Weights of a small transformer language model: MLP 576 GELU, attention and MLP in parallel.
Each number is 50 + 10 x the weight over the matrix's rms, rounded and kept within 0 to 99. Layers, rows and columns count from 0.

# layer 3 attention output (transposed), 96x192, rms 0.105, rows 65-95, columns 96-191
54 60 62 57 58 56 52 60 51 61 47 63 36 40 54 64 51 46 53 63 58 37 65 53 55 49 49 55 32 51 53 52 48 59 41 45 63 70 47 45 52 43 63 45 62 45 51 55 51 50 36 48 41 51 56 61 48 40 54 58 53 68 51 43 62 45 74 54 51 66 37 48 59 43 67 57 50 57 52 54 54 58 59 46 58 61 56 45 49 44 42 44 58 40 51 57
65 45 64 42 37 61 48 56 51 46 51 65 64 40 48 56 42 49 58 43 55 42 69 51 41 40 46 58 45 64 44 55 41 44 23 57 50 48 44 50 50 47 61 57 36 47 74 35 62 61 36 62 35 36 40 39 47 28 71 40 61 44 42 47 31 58 40 57 56 67 67 55 56 35 53 37 55 61 48 50 57 51 41 43 50 60 51 42 46 37 32 55 63 48 41 48
36 40 48 49 50 67 28 52 34 38 56 44 44 35 45 47 34 31 54 64 62 54 49 50 52 37 57 49 45 56 41 67 55 46 50 47 34 56 51 43 50 51 64 51 44 41 56 40 54 54 69 50 45 39 49 58 47 47 50 45 56 56 68 60 75 49 51 50 53 35 61 29 45 58 43 55 51 53 39 48 37 50 46 47 50 51 35 57 49 40 61 52 63 51 49 53
55 47 41 51 41 45 49 60 55 44 50 47 51 53 49 47 49 38 44 38 53 61 59 46 54 65 52 57 63 65 50 53 68 33 40 48 43 36 43 62 53 52 75 38 63 58 53 59 58 57 50 60 47 38 43 35 46 45 47 54 49 62 52 51 45 65 62 51 46 53 62 37 56 42 60 63 34 64 40 56 31 36 71 66 48 37 49 59 63 45 55 70 47 40 47 41
58 41 47 36 37 40 43 54 43 43 40 44 53 59 46 36 66 53 57 40 57 56 60 29 44 25 58 38 50 49 72 55 35 52 44 51 44 43 58 57 39 30 51 40 51 47 53 49 29 44 55 57 52 50 70 55 52 50 72 38 75 52 55 53 70 53 57 58 47 55 25 36 48 43 47 49 59 49 55 56 22 55 50 62 56 59 56 45 54 30 55 55 48 37 44 46
52 29 48 50 52 56 65 52 42 59 45 46 49 51 55 55 43 40 65 49 45 49 49 47 53 53 42 37 70 57 38 56 58 78 57 47 55 55 44 77 50 39 69 58 41 30 62 56 35 47 77 38 38 62 62 36 48 57 55 57 59 57 56 47 57 58 66 45 53 39 56 46 44 53 41 51 54 59 55 60 50 53 58 46 39 54 47 32 55 59 59 42 45 45 53 53
47 46 42 54 59 36 42 61 56 42 55 68 52 56 60 61 44 58 61 62 56 48 56 50 43 61 45 31 54 51 49 30 47 51 58 53 46 42 42 39 55 61 58 51 52 72 50 57 50 59 55 54 42 55 37 58 58 70 65 45 53 44 60 49 62 43 40 53 61 41 47 45 62 32 73 65 48 34 68 41 54 53 51 60 63 65 50 39 37 57 43 56 60 56 71 62
31 36 57 49 49 47 39 40 33 34 38 49 55 39 54 42 47 44 36 46 51 32 60 65 46 50 47 45 46 47 43 54 43 65 46 53 36 48 47 74 67 60 55 39 47 58 45 38 49 56 34 41 49 40 65 50 62 50 56 60 58 55 42 58 43 53 64 45 49 56 51 34 43 58 51 50 32 58 55 41 28 46 52 53 52 55 46 57 38 45 55 55 54 46 67 58
42 51 58 61 55 53 71 41 40 37 51 50 55 58 45 54 49 49 64 39 53 62 68 45 49 44 26 50 70 54 44 44 48 56 49 42 38 58 57 52 46 62 56 53 71 42 52 46 50 46 59 59 55 41 64 42 62 54 63 67 45 27 62 61 52 45 51 48 42 59 54 53 44 59 57 39 48 46 54 53 34 51 42 28 67 27 52 52 57 40 53 40 56 53 75 38
53 52 42 49 35 60 39 68 49 59 52 44 36 42 56 45 46 55 48 50 44 37 48 50 50 52 48 61 50 54 52 52 42 57 60 45 48 59 61 64 65 40 43 34 45 56 49 56 58 63 40 55 51 54 31 38 51 44 50 41 62 43 66 47 34 48 55 64 54 50 28 48 56 47 57 44 48 51 49 73 35 46 56 40 53 39 50 30 43 67 51 32 41 46 47 47
44 46 54 53 58 37 35 52 43 47 38 40 42 61 58 47 27 23 51 73 36 68 71 37 53 55 53 34 45 69 48 48 53 53 57 34 51 41 47 48 36 41 53 60 37 53 46 66 39 42 37 47 64 38 38 60 37 58 60 53 43 64 38 50 57 44 46 57 42 29 52 55 45 50 42 51 39 38 49 60 82 52 48 45 33 47 42 56 45 44 34 44 36 44 47 35
45 45 42 51 47 72 33 59 52 42 40 44 49 39 56 33 57 48 55 43 33 47 59 56 48 43 37 42 53 53 74 52 58 39 55 56 39 57 43 37 65 66 68 59 51 31 51 32 59 44 59 41 54 37 55 52 46 48 48 40 54 37 52 42 43 68 41 69 46 40 35 74 55 45 42 39 39 35 52 54 39 54 50 39 56 44 45 34 51 50 46 61 53 38 57 55
58 33 73 40 35 49 48 47 36 42 46 59 56 47 62 33 58 50 60 48 59 49 52 46 40 61 55 40 46 47 45 40 57 56 49 45 59 66 53 37 54 50 49 34 45 59 37 54 51 46 38 39 67 61 49 58 70 36 40 55 49 47 60 40 70 55 53 44 37 51 47 56 41 57 57 49 24 65 38 35 47 57 60 68 43 50 56 50 68 41 45 51 35 56 59 60
49 53 46 51 52 39 53 48 45 66 42 50 60 39 45 45 50 47 39 41 46 64 61 44 57 73 54 47 46 41 46 41 49 51 40 49 49 52 42 44 42 60 46 51 61 50 51 46 53 51 41 56 37 58 58 44 49 37 58 50 56 68 46 32 46 49 42 53 52 38 48 59 43 64 47 59 29 57 44 60 36 64 38 43 58 42 34 56 39 54 59 52 51 49 52 34
52 47 48 46 64 56 46 57 38 38 56 56 53 33 36 35 42 46 63 52 39 49 51 34 66 66 47 49 71 32 48 47 36 43 67 50 50 49 73 56 57 42 51 46 49 60 38 50 49 46 48 39 48 29 60 44 47 63 57 54 65 42 47 48 49 60 63 61 63 38 52 38 55 61 46 43 52 51 36 50 66 49 38 59 41 44 70 41 39 55 66 57 61 30 54 43
38 47 48 61 20 44 62 55 67 48 63 51 57 53 31 45 52 30 52 52 66 51 57 58 49 58 53 45 42 63 48 49 66 53 50 34 43 52 59 50 60 51 38 40 45 45 53 63 61 49 53 44 48 46 71 58 54 61 54 52 54 39 33 46 56 50 62 48 62 42 47 41 45 56 39 49 47 29 65 52 56 56 53 57 36 61 45 45 53 36 36 50 34 48 54 53
62 57 44 55 49 49 46 52 38 42 57 44 63 52 56 45 47 64 64 53 53 61 39 42 52 51 49 55 57 50 50 53 37 54 50 34 40 37 48 44 55 64 48 56 52 54 45 42 63 46 37 42 56 41 45 35 74 49 61 64 52 60 63 44 44 45 44 55 45 50 40 33 37 59 50 50 67 72 45 39 62 68 59 39 45 50 33 47 60 54 52 44 33 54 54 65
56 64 44 58 49 39 64 45 40 60 52 43 64 67 49 46 49 43 51 55 23 36 45 56 46 46 52 42 37 43 31 54 38 34 62 67 52 61 54 46 59 45 48 41 49 53 34 49 54 61 48 57 67 46 46 34 43 69 55 51 52 48 39 51 47 52 60 53 54 61 53 74 43 40 64 49 38 53 43 37 34 57 66 64 37 40 52 78 51 42 51 71 52 45 44 46
45 48 37 61 55 39 70 38 63 50 43 55 51 34 46 49 47 49 44 34 59 47 42 61 39 39 37 58 45 40 63 43 50 53 52 62 52 52 51 53 43 56 58 79 66 54 32 71 28 36 43 62 52 62 64 54 60 41 38 44 62 39 37 52 57 60 49 40 62 63 63 54 33 34 57 50 43 73 40 31 52 57 47 54 50 65 44 57 54 44 39 40 43 45 57 39
51 34 42 40 75 50 48 67 52 56 62 66 54 54 55 50 51 50 50 45 35 60 66 53 51 59 53 29 46 43 48 56 33 73 46 53 36 45 68 33 54 58 58 53 38 46 62 50 65 58 53 45 56 60 39 33 42 43 55 53 58 61 48 54 62 50 49 52 44 62 60 37 54 52 47 52 44 46 47 36 43 49 57 33 55 54 52 63 66 52 60 29 36 37 22 57
43 43 55 62 59 57 46 36 35 49 57 35 45 63 14 46 62 44 51 55 48 62 51 39 59 42 52 42 49 45 48 52 49 50 52 60 72 51 62 48 55 52 44 34 40 38 34 48 57 53 30 52 31 45 55 45 42 57 65 51 43 45 38 36 53 41 42 54 48 49 60 64 51 53 30 61 60 48 55 59 60 47 52 46 50 58 41 68 52 57 60 54 59 62 57 58
58 56 53 64 38 44 45 44 55 64 34 37 61 53 53 45 52 44 52 40 41 47 61 43 39 43 49 44 68 54 47 54 58 47 58 46 44 53 62 60 40 57 60 62 54 43 53 58 66 39 64 69 58 38 49 57 60 59 36 42 70 74 32 49 50 39 49 36 47 60 53 44 34 58 45 48 59 48 58 44 49 44 55 36 54 44 39 54 58 52 47 39 42 45 65 65
37 53 52 66 42 38 45 41 38 58 18 50 51 42 46 59 54 53 78 38 59 57 55 36 53 41 66 52 64 45 61 46 69 51 58 50 49 44 53 43 37 43 45 50 43 53 44 67 46 46 56 38 36 50 56 41 34 53 44 36 55 47 59 35 53 32 56 46 56 52 42 41 64 73 51 39 40 40 50 34 51 47 63 53 75 47 43 45 38 43 46 41 40 60 38 37
57 60 31 45 51 60 48 58 56 48 41 50 48 56 49 33 65 36 53 49 49 58 49 48 45 48 31 32 52 45 45 54 54 50 46 40 51 53 41 60 42 48 58 39 45 48 41 39 53 56 41 47 49 51 55 58 54 44 65 42 51 27 56 58 35 43 38 44 50 47 60 69 48 56 25 52 43 41 55 38 48 45 57 35 41 48 41 47 54 29 45 54 50 47 41 35
46 48 54 37 35 61 63 50 54 49 56 38 49 55 63 43 61 41 72 30 62 30 55 42 64 64 47 55 52 39 65 50 53 37 59 46 43 41 62 68 43 54 48 33 46 61 45 49 55 46 18 45 51 48 47 39 73 51 39 51 50 44 58 56 48 42 60 66 55 56 46 46 49 72 57 43 57 43 43 57 46 56 49 45 36 56 51 54 61 53 61 43 51 47 34 33
57 54 50 70 55 58 48 60 34 62 69 41 56 54 65 59 59 64 47 47 47 62 51 62 41 57 40 44 67 50 47 54 52 44 54 42 49 43 51 46 54 42 40 62 56 50 47 54 62 59 40 63 65 64 53 47 66 53 33 44 61 43 48 70 54 62 47 55 37 51 56 52 66 72 53 50 55 61 62 53 65 62 51 59 54 54 37 43 47 49 52 48 61 71 36 57
60 50 50 38 58 48 65 65 42 46 54 52 48 54 41 39 47 52 38 30 35 41 54 60 42 50 56 62 51 84 44 53 39 48 63 44 54 42 45 44 49 42 59 55 58 36 39 51 37 48 59 40 42 54 54 42 37 37 62 43 34 57 43 44 53 39 44 38 54 68 38 53 58 55 47 44 55 51 51 55 62 38 52 44 60 62 72 52 50 54 59 44 60 41 62 52
47 37 49 42 43 35 40 63 55 61 54 45 52 53 68 38 46 44 33 55 55 29 38 70 54 60 56 47 38 45 46 58 65 57 56 23 48 44 51 51 59 39 56 61 41 54 52 60 31 44 58 62 60 45 42 51 41 58 45 32 49 43 34 58 63 62 31 37 64 60 62 55 39 52 40 53 52 41 51 62 51 42 44 35 63 62 66 55 46 57 65 60 52 44 55 56
56 39 54 47 47 55 65 50 58 56 62 53 42 48 61 55 52 59 63 53 40 40 59 37 60 51 44 45 69 45 61 55 57 51 35 49 54 55 46 58 49 47 49 44 49 56 51 51 36 66 66 64 56 50 22 57 47 45 42 49 65 59 37 62 41 31 60 61 39 40 56 57 55 63 45 44 38 20 42 65 38 65 58 49 63 41 49 53 36 41 52 44 43 42 52 37
56 20 46 46 43 59 60 45 45 41 42 39 65 51 42 46 48 40 50 53 46 45 35 48 39 48 43 38 45 46 57 37 32 23 34 65 61 44 49 47 54 79 50 40 48 52 46 41 51 49 36 47 45 60 43 52 63 38 46 49 52 55 70 36 37 64 51 42 44 45 50 40 52 48 50 33 45 42 56 41 68 42 41 34 48 51 52 53 51 30 41 51 54 34 37 56
51 56 63 37 45 53 58 39 67 49 30 57 67 58 51 52 55 52 57 44 53 38 41 55 45 58 36 57 56 39 63 56 38 63 51 47 59 59 45 53 55 62 56 49 56 46 41 62 61 42 52 51 55 29 58 64 49 41 60 32 41 67 65 50 61 39 53 59 43 46 44 39 64 61 46 43 55 61 61 43 64 47 52 40 40 50 71 60 47 62 45 48 49 55 53 60
# layer 3 attention value, 96x192, rms 0.106, rows 66-95, columns 96-191
50 56 61 61 53 41 50 45 43 63 48 40 50 35 45 66 50 33 50 43 55 42 44 45 55 48 58 49 52 38 57 54 59 51 57 38 37 50 63 58 38 42 30 59 62 59 51 54 40 46 52 51 56 66 42 51 55 59 53 70 43 43 40 54 52 56 50 44 38 56 50 50 41 52 57 52 41 48 40 54 62 53 43 44 43 53 48 53 51 59 55 63 37 55 43 58
53 53 43 50 55 47 60 48 64 52 36 42 45 52 45 49 61 49 61 42 48 61 60 38 44 38 41 39 43 53 67 40 63 36 48 58 60 53 39 56 53 50 55 55 58 47 49 61 44 44 49 36 28 36 47 54 59 52 58 56 43 48 52 57 47 56 46 46 43 43 49 48 37 47 49 51 47 57 59 66 58 51 46 51 41 61 47 60 47 40 67 63 39 57 66 56
46 44 54 36 58 57 54 49 58 57 48 45 65 46 53 53 69 55 49 63 53 48 58 49 56 51 38 49 53 49 46 44 58 59 43 51 37 46 53 38 32 59 38 63 60 57 47 30 39 45 45 50 61 52 49 54 68 63 59 54 38 48 39 46 48 47 42 48 50 45 38 65 53 55 58 37 41 40 43 45 69 45 53 37 58 37 54 38 46 43 54 47 46 48 55 56
42 41 54 45 49 55 45 46 65 44 70 42 43 58 54 64 56 28 60 48 58 54 48 54 61 51 44 54 74 51 67 50 50 42 49 47 54 50 37 32 39 56 41 65 41 59 56 44 68 54 62 38 62 37 43 46 54 67 60 53 47 45 49 46 57 63 51 46 42 46 51 46 47 60 73 47 46 47 44 42 60 35 35 63 32 45 51 51 51 51 55 57 51 69 39 55
48 63 43 42 57 40 42 40 56 61 55 50 43 56 40 54 57 33 37 54 56 49 44 55 50 40 47 61 51 57 59 51 38 36 49 47 57 45 48 46 47 48 50 38 46 52 65 50 68 47 18 62 44 48 49 60 50 41 51 55 47 45 45 55 43 50 52 44 45 56 45 46 48 54 56 49 41 58 51 45 49 30 47 60 67 45 57 43 51 58 46 53 68 48 56 37
40 58 51 38 36 57 50 57 43 48 55 48 35 58 32 34 44 41 46 60 55 53 60 54 49 51 53 51 54 43 48 40 42 50 39 51 43 56 66 45 42 39 41 44 39 40 55 54 44 60 50 45 52 50 35 43 58 49 37 51 49 41 46 55 58 60 59 45 54 62 53 69 36 46 65 48 61 61 39 43 51 41 43 51 42 43 46 55 70 46 36 54 47 48 55 54
42 48 57 40 56 54 61 43 51 45 65 46 47 38 47 66 56 48 66 58 59 51 43 45 53 58 57 27 50 63 48 61 55 52 52 62 44 55 46 35 46 26 43 49 48 58 50 47 59 37 81 49 62 58 64 49 44 52 46 46 32 42 37 50 58 46 48 42 44 41 48 51 49 52 45 51 69 45 51 45 56 71 38 37 44 60 58 46 45 48 58 57 56 64 64 41
57 53 45 49 57 44 35 61 60 49 34 56 65 50 56 52 45 45 51 56 49 47 39 54 48 45 62 47 52 44 55 49 48 61 63 68 57 49 37 25 59 58 51 60 39 59 60 58 42 54 49 58 33 49 49 71 56 55 41 41 41 55 50 41 52 47 46 51 45 54 51 50 49 54 44 55 53 47 54 59 48 49 58 49 46 64 37 53 49 52 51 55 50 45 57 49
50 57 59 56 50 30 51 57 47 41 38 62 62 47 47 84 48 61 54 53 56 48 49 59 55 51 62 43 60 51 54 51 47 50 39 58 45 50 41 57 49 60 56 53 48 46 58 55 51 55 47 47 44 47 62 53 56 46 52 51 53 39 51 40 45 36 44 54 57 40 51 49 51 60 51 54 43 51 62 53 59 46 63 44 51 47 48 53 53 48 38 55 48 49 46 36
59 46 39 55 50 52 42 45 49 52 74 67 57 71 42 58 49 59 55 36 40 44 66 67 54 36 46 32 60 54 46 47 62 56 42 47 53 57 53 65 53 49 49 47 51 57 68 44 50 61 44 58 47 61 65 45 62 34 45 65 49 68 58 70 60 56 57 48 49 51 61 49 44 54 50 56 48 49 57 45 35 54 47 60 47 53 59 47 44 54 37 54 58 54 60 43
48 64 71 44 53 39 59 58 47 48 50 51 52 44 46 55 52 49 44 45 70 60 52 49 46 50 77 52 41 52 44 54 42 64 56 55 53 53 57 56 45 55 48 36 42 52 67 56 60 39 47 47 55 56 43 52 47 49 55 66 65 56 50 26 33 52 41 43 37 50 47 43 51 54 55 54 46 48 44 54 53 44 51 36 47 53 36 71 54 54 54 47 38 63 64 51
51 46 37 69 50 42 51 65 38 67 46 35 38 43 43 67 52 51 50 40 48 41 49 51 44 48 50 43 53 63 40 60 47 41 48 57 55 50 57 48 61 49 45 60 48 40 60 51 65 33 68 63 43 53 46 41 38 45 47 37 49 59 46 39 41 42 31 50 38 31 45 47 50 48 44 58 63 35 52 51 47 45 49 47 53 58 46 43 49 47 42 46 61 53 57 60
39 41 56 34 53 52 40 48 53 46 57 37 58 43 52 48 59 45 49 44 39 59 59 53 50 43 49 54 46 73 52 67 55 51 54 38 39 38 38 46 39 47 52 36 40 40 46 52 48 64 59 50 63 52 48 58 45 50 47 55 56 42 48 53 52 54 50 46 49 63 45 54 49 42 42 34 45 41 53 50 62 33 61 43 56 53 44 70 40 49 48 52 53 56 45 44
50 56 50 47 51 40 58 50 51 57 49 41 44 65 39 50 68 56 55 42 63 45 48 64 52 31 52 55 49 59 40 47 53 58 56 42 52 52 43 48 50 45 54 62 43 49 54 48 67 36 51 54 52 58 43 59 45 51 24 71 51 58 53 62 55 54 49 49 54 57 29 55 56 42 53 58 55 53 54 49 42 53 54 47 46 46 54 54 46 56 49 40 45 62 42 48
53 46 47 49 57 53 41 64 49 47 48 51 57 50 42 37 46 34 51 52 34 48 58 45 57 34 36 63 48 67 57 46 40 55 54 53 52 54 51 56 48 45 42 59 40 48 52 29 51 42 54 80 41 41 46 52 67 45 63 40 41 41 64 55 43 58 40 54 35 51 48 50 50 34 41 34 50 43 36 48 52 50 38 39 51 45 41 39 52 35 36 59 69 52 39 48
47 52 62 50 50 63 59 57 42 51 50 55 39 44 37 38 65 51 39 49 44 53 49 49 64 55 44 47 56 59 41 39 49 43 50 53 32 58 47 55 46 34 44 43 59 57 44 52 31 49 53 55 61 56 57 59 36 36 49 45 51 48 42 42 42 48 42 50 48 61 47 49 46 46 71 57 55 46 44 54 49 51 56 37 42 43 65 56 50 51 49 63 52 37 52 38
47 43 47 58 49 52 40 61 34 47 35 50 39 42 44 60 60 47 61 52 62 53 44 42 40 50 56 40 50 41 48 58 49 52 51 48 41 46 68 40 56 52 57 55 47 51 50 47 61 49 57 54 49 55 47 49 50 43 48 41 44 42 64 49 48 48 50 55 42 47 64 68 61 51 47 50 63 47 36 56 52 53 44 41 59 65 45 31 60 52 61 41 37 60 48 52
49 52 63 52 49 49 35 60 50 59 53 36 60 49 70 42 50 44 58 55 42 42 65 42 58 42 47 43 51 59 47 31 46 53 51 31 54 39 50 30 47 56 41 53 45 47 41 62 50 45 49 24 62 49 35 30 54 50 36 64 59 53 59 38 35 36 51 43 46 42 50 46 40 48 52 59 66 45 54 56 55 70 64 63 48 41 44 46 45 59 43 64 59 38 55 54
38 54 52 50 50 46 63 54 42 38 51 46 49 47 50 46 46 55 47 47 53 53 51 60 44 52 43 56 48 57 51 46 53 51 32 54 43 60 42 46 58 52 49 44 46 48 46 58 51 51 48 56 50 55 60 57 48 69 50 50 51 29 71 58 42 70 39 58 59 36 43 70 52 51 64 56 54 60 43 57 48 61 55 55 39 53 60 49 29 52 31 44 56 47 56 54
51 42 56 46 41 57 31 44 62 49 49 38 37 39 55 47 48 61 58 49 47 46 49 42 62 62 63 52 42 49 55 53 37 45 54 42 47 34 40 50 42 49 64 55 44 57 46 48 31 53 56 64 50 51 53 48 47 45 50 43 48 48 56 49 43 51 37 46 53 54 56 39 56 48 46 66 36 59 38 51 43 42 62 34 52 41 60 44 54 53 52 40 40 51 22 55
36 54 45 57 65 58 57 46 42 37 56 82 52 53 50 51 36 61 54 50 43 41 43 46 65 51 58 39 39 52 42 54 34 43 52 44 46 45 34 39 46 52 45 46 44 55 51 50 39 59 50 51 60 52 53 50 46 50 46 54 56 39 47 56 45 58 50 59 51 34 53 65 55 54 55 58 55 56 54 59 47 50 55 60 48 49 49 47 40 61 51 48 55 55 55 42
50 43 60 36 40 43 41 51 61 45 62 47 49 52 44 42 47 48 48 59 50 67 67 59 52 41 39 58 56 45 48 66 39 47 51 47 50 50 20 51 56 51 47 51 47 55 50 52 47 62 48 58 50 50 53 56 59 56 46 51 52 58 50 55 43 67 56 52 52 49 41 53 51 59 30 57 48 49 58 46 57 49 63 46 49 54 47 65 44 49 54 63 63 48 66 58
61 43 55 51 58 47 56 54 46 46 53 60 36 42 48 44 51 39 43 57 57 51 39 63 55 51 51 70 46 53 47 49 37 43 59 52 45 51 49 44 53 58 43 67 62 54 46 47 60 44 63 47 50 49 68 51 51 40 37 51 53 50 50 58 45 34 50 55 49 54 43 53 44 63 62 42 63 49 47 54 52 56 39 69 54 50 39 48 52 50 50 45 50 70 42 50
63 50 58 56 59 43 65 47 43 51 42 47 43 57 36 55 40 48 57 50 62 60 38 47 46 50 64 38 53 55 50 50 45 51 46 36 48 35 64 54 60 43 51 64 42 45 45 61 45 65 46 60 65 54 53 44 51 51 37 58 50 58 44 47 52 48 48 59 42 49 37 50 62 53 61 47 44 44 49 48 55 45 54 48 44 37 51 58 49 46 62 60 58 51 31 58
52 47 57 53 50 42 50 55 56 60 50 48 38 50 57 52 38 34 44 35 46 65 42 47 70 45 55 50 46 52 38 47 65 49 31 51 49 38 66 61 52 43 51 51 52 41 36 43 51 48 54 27 56 48 45 59 44 56 53 53 56 56 46 42 55 47 40 56 62 45 44 38 54 44 41 45 74 61 42 52 46 56 57 43 55 60 62 57 65 40 46 42 47 46 58 47
47 52 44 51 41 47 58 50 58 47 49 48 70 48 50 53 56 53 49 74 51 45 64 55 47 76 53 51 54 49 53 47 50 58 47 47 54 49 49 51 48 57 50 38 57 45 47 66 57 50 48 57 41 48 49 64 58 67 41 69 52 55 52 36 52 34 51 54 49 42 60 45 52 47 57 48 59 63 68 57 36 49 56 50 39 43 39 50 59 53 54 60 60 57 36 50
49 66 43 40 42 51 51 42 45 49 29 56 44 58 44 41 56 61 49 58 56 66 48 39 52 55 47 51 41 56 46 50 51 49 46 56 66 62 55 58 54 53 51 47 64 42 40 59 57 48 59 50 78 39 40 42 44 49 65 56 62 55 52 47 48 42 63 52 64 48 52 43 42 62 52 57 41 54 55 55 52 41 48 60 44 36 35 58 59 64 39 47 46 52 52 60
51 53 60 21 72 43 40 53 54 31 46 55 67 46 34 36 39 56 36 54 49 66 40 62 53 40 41 70 49 44 49 48 43 60 59 39 47 38 58 37 59 41 54 49 50 42 57 42 35 50 44 51 55 57 57 49 40 44 53 59 46 54 53 47 46 48 52 57 26 41 59 56 47 57 59 42 32 52 75 47 66 44 32 47 53 49 52 72 44 56 30 46 30 53 40 50
57 57 54 48 41 45 66 54 51 48 35 45 42 55 68 58 51 48 52 54 45 66 46 40 63 60 36 62 54 34 43 57 65 68 52 39 52 48 24 56 64 49 52 57 47 52 55 59 57 57 51 46 61 63 40 52 51 53 36 50 54 48 47 52 40 46 45 50 45 51 45 46 38 52 58 51 53 58 53 60 44 53 58 60 53 49 52 52 56 46 56 35 39 43 47 42
44 39 58 48 46 42 54 45 34 68 64 53 48 46 34 54 49 49 49 58 42 45 49 52 52 45 49 39 33 59 46 49 64 44 51 46 47 45 48 54 45 52 41 40 48 50 55 43 67 46 54 49 42 62 54 39 65 47 44 43 50 46 59 35 52 54 64 37 52 59 59 57 51 52 65 61 56 29 59 39 47 57 58 50 46 41 45 51 46 42 50 58 49 38 56 46
# layer 3 MLP up, 576x192, rms 0.132, rows 0-5, columns 96-191
43 46 72 65 42 45 54 37 46 37 57 59 43 54 42 48 46 46 54 65 36 54 48 49 40 66 52 55 32 47 42 40 48 44 50 41 49 41 26 57 50 46 56 67 71 55 49 44 55 39 53 44 52 26 51 50 46 57 36 58 56 60 47 53 60 54 38 57 38 50 70 31 49 52 73 49 39 46 42 49 57 41 46 46 47 32 36 45 71 32 55 58 50 47 54 51
50 56 61 50 48 60 47 56 51 48 51 28 57 59 46 37 37 52 51 60 38 47 41 61 52 57 44 50 57 43 34 64 41 47 47 59 43 64 38 58 45 41 37 51 57 51 53 55 54 46 49 51 69 53 72 62 64 57 58 45 67 51 54 46 58 57 46 45 47 53 77 50 55 35 50 43 39 46 51 60 51 46 32 48 51 57 48 52 58 64 41 36 53 35 54 62
43 53 38 32 58 57 63 65 47 59 62 48 54 50 50 56 39 53 33 55 42 42 50 46 50 67 53 47 38 52 55 69 55 36 60 33 59 64 43 47 45 51 57 57 41 54 55 56 47 53 57 55 54 49 51 43 42 49 43 56 45 34 63 59 46 64 34 44 62 48 72 57 46 41 47 65 50 61 50 48 41 53 25 53 49 53 27 52 54 52 36 49 51 35 70 62
56 50 56 37 65 47 71 47 54 54 54 60 52 62 27 50 28 34 51 50 51 56 58 45 38 50 59 50 40 50 47 46 52 49 37 55 43 35 39 40 36 53 69 51 66 48 69 41 60 61 65 54 63 28 48 67 48 46 55 38 52 41 65 50 46 52 38 49 42 52 52 33 74 67 62 52 48 53 33 55 36 53 53 61 58 54 47 61 55 41 51 45 48 60 46 57
49 32 40 33 47 70 50 55 46 60 48 77 40 44 50 41 62 50 33 34 40 42 48 35 56 48 38 63 44 43 60 64 43 59 44 66 43 58 25 43 45 63 56 54 57 56 32 46 48 45 41 52 58 63 41 40 48 23 74 44 42 57 51 50 56 61 58 61 44 47 59 45 44 66 39 48 51 55 52 34 60 62 50 65 43 47 26 54 18 65 52 51 61 62 50 37
53 54 45 45 43 33 61 37 46 68 60 52 47 44 48 61 47 69 61 57 43 34 48 46 50 46 52 59 45 60 60 52 54 49 83 44 51 49 46 48 44 40 43 58 53 59 77 52 43 62 60 62 55 48 44 55 36 62 57 50 45 58 46 47 47 40 48 65 54 56 44 42 44 45 43 46 55 44 56 48 56 64 51 44 48 37 50 71 52 49 58 66 47 37 56 52
# layer 3 MLP down (transposed), 576x192, rms 0.117, rows 0-5, columns 96-191
48 49 29 36 64 46 54 67 30 51 42 42 45 51 45 49 53 37 39 70 44 30 45 36 68 52 26 58 54 49 56 55 49 49 46 37 44 70 47 45 60 55 53 55 56 48 63 50 37 48 47 59 41 53 42 58 61 56 72 48 49 42 50 45 33 57 55 47 57 36 63 42 49 55 63 48 54 40 27 42 28 44 49 55 49 56 55 54 46 61 54 45 49 60 49 24
62 41 52 44 52 54 43 34 67 43 72 48 68 43 58 47 34 45 69 34 45 48 54 33 32 40 31 44 47 38 56 47 46 44 57 61 41 52 53 41 56 36 35 37 69 70 39 56 60 55 54 56 61 49 40 45 53 52 47 49 44 44 29 43 35 51 41 62 55 41 57 53 62 59 55 56 21 55 44 53 48 62 40 46 50 47 40 43 56 42 51 54 49 56 48 36
52 37 47 50 42 57 54 45 60 63 52 61 44 68 58 36 62 46 70 56 58 41 45 36 50 54 53 44 42 44 39 39 52 59 50 64 50 39 67 52 47 48 36 57 52 40 47 52 46 36 40 46 46 62 39 41 43 52 67 31 67 44 38 46 43 50 63 24 42 40 57 48 62 60 59 41 47 53 57 52 51 81 54 40 44 57 49 47 38 52 62 49 43 51 32 39
54 62 35 48 59 45 80 60 59 41 47 64 47 35 49 58 52 62 41 55 37 26 54 49 39 44 55 59 37 37 55 60 57 58 50 56 52 60 43 51 45 59 50 53 48 56 58 56 57 33 49 61 46 69 52 60 40 49 20 66 45 57 65 40 57 52 57 50 40 60 63 50 69 41 41 50 49 73 51 32 57 33 60 53 45 42 55 48 43 61 56 50 38 61 39 61
31 40 52 56 36 39 53 42 43 36 35 48 44 45 51 32 52 57 36 45 71 44 73 62 52 50 43 61 59 52 47 75 58 41 42 28 57 48 30 47 59 39 53 46 40 53 70 33 62 41 49 42 50 36 56 56 44 60 58 69 31 35 40 43 50 46 53 59 49 53 45 39 51 52 37 61 41 43 48 43 24 49 48 49 50 50 56 44 47 48 59 44 61 41 44 51
34 61 45 63 53 44 44 48 63 41 40 69 48 62 55 52 51 39 58 47 61 55 49 44 51 55 43 36 51 46 45 46 39 69 37 58 45 57 54 52 53 56 65 48 48 42 39 62 52 41 46 47 47 55 46 41 53 55 50 47 41 38 53 45 66 55 46 43 53 53 48 38 53 53 58 62 35 50 47 62 47 51 40 59 38 50 45 40 59 48 57 35 69 68 53 67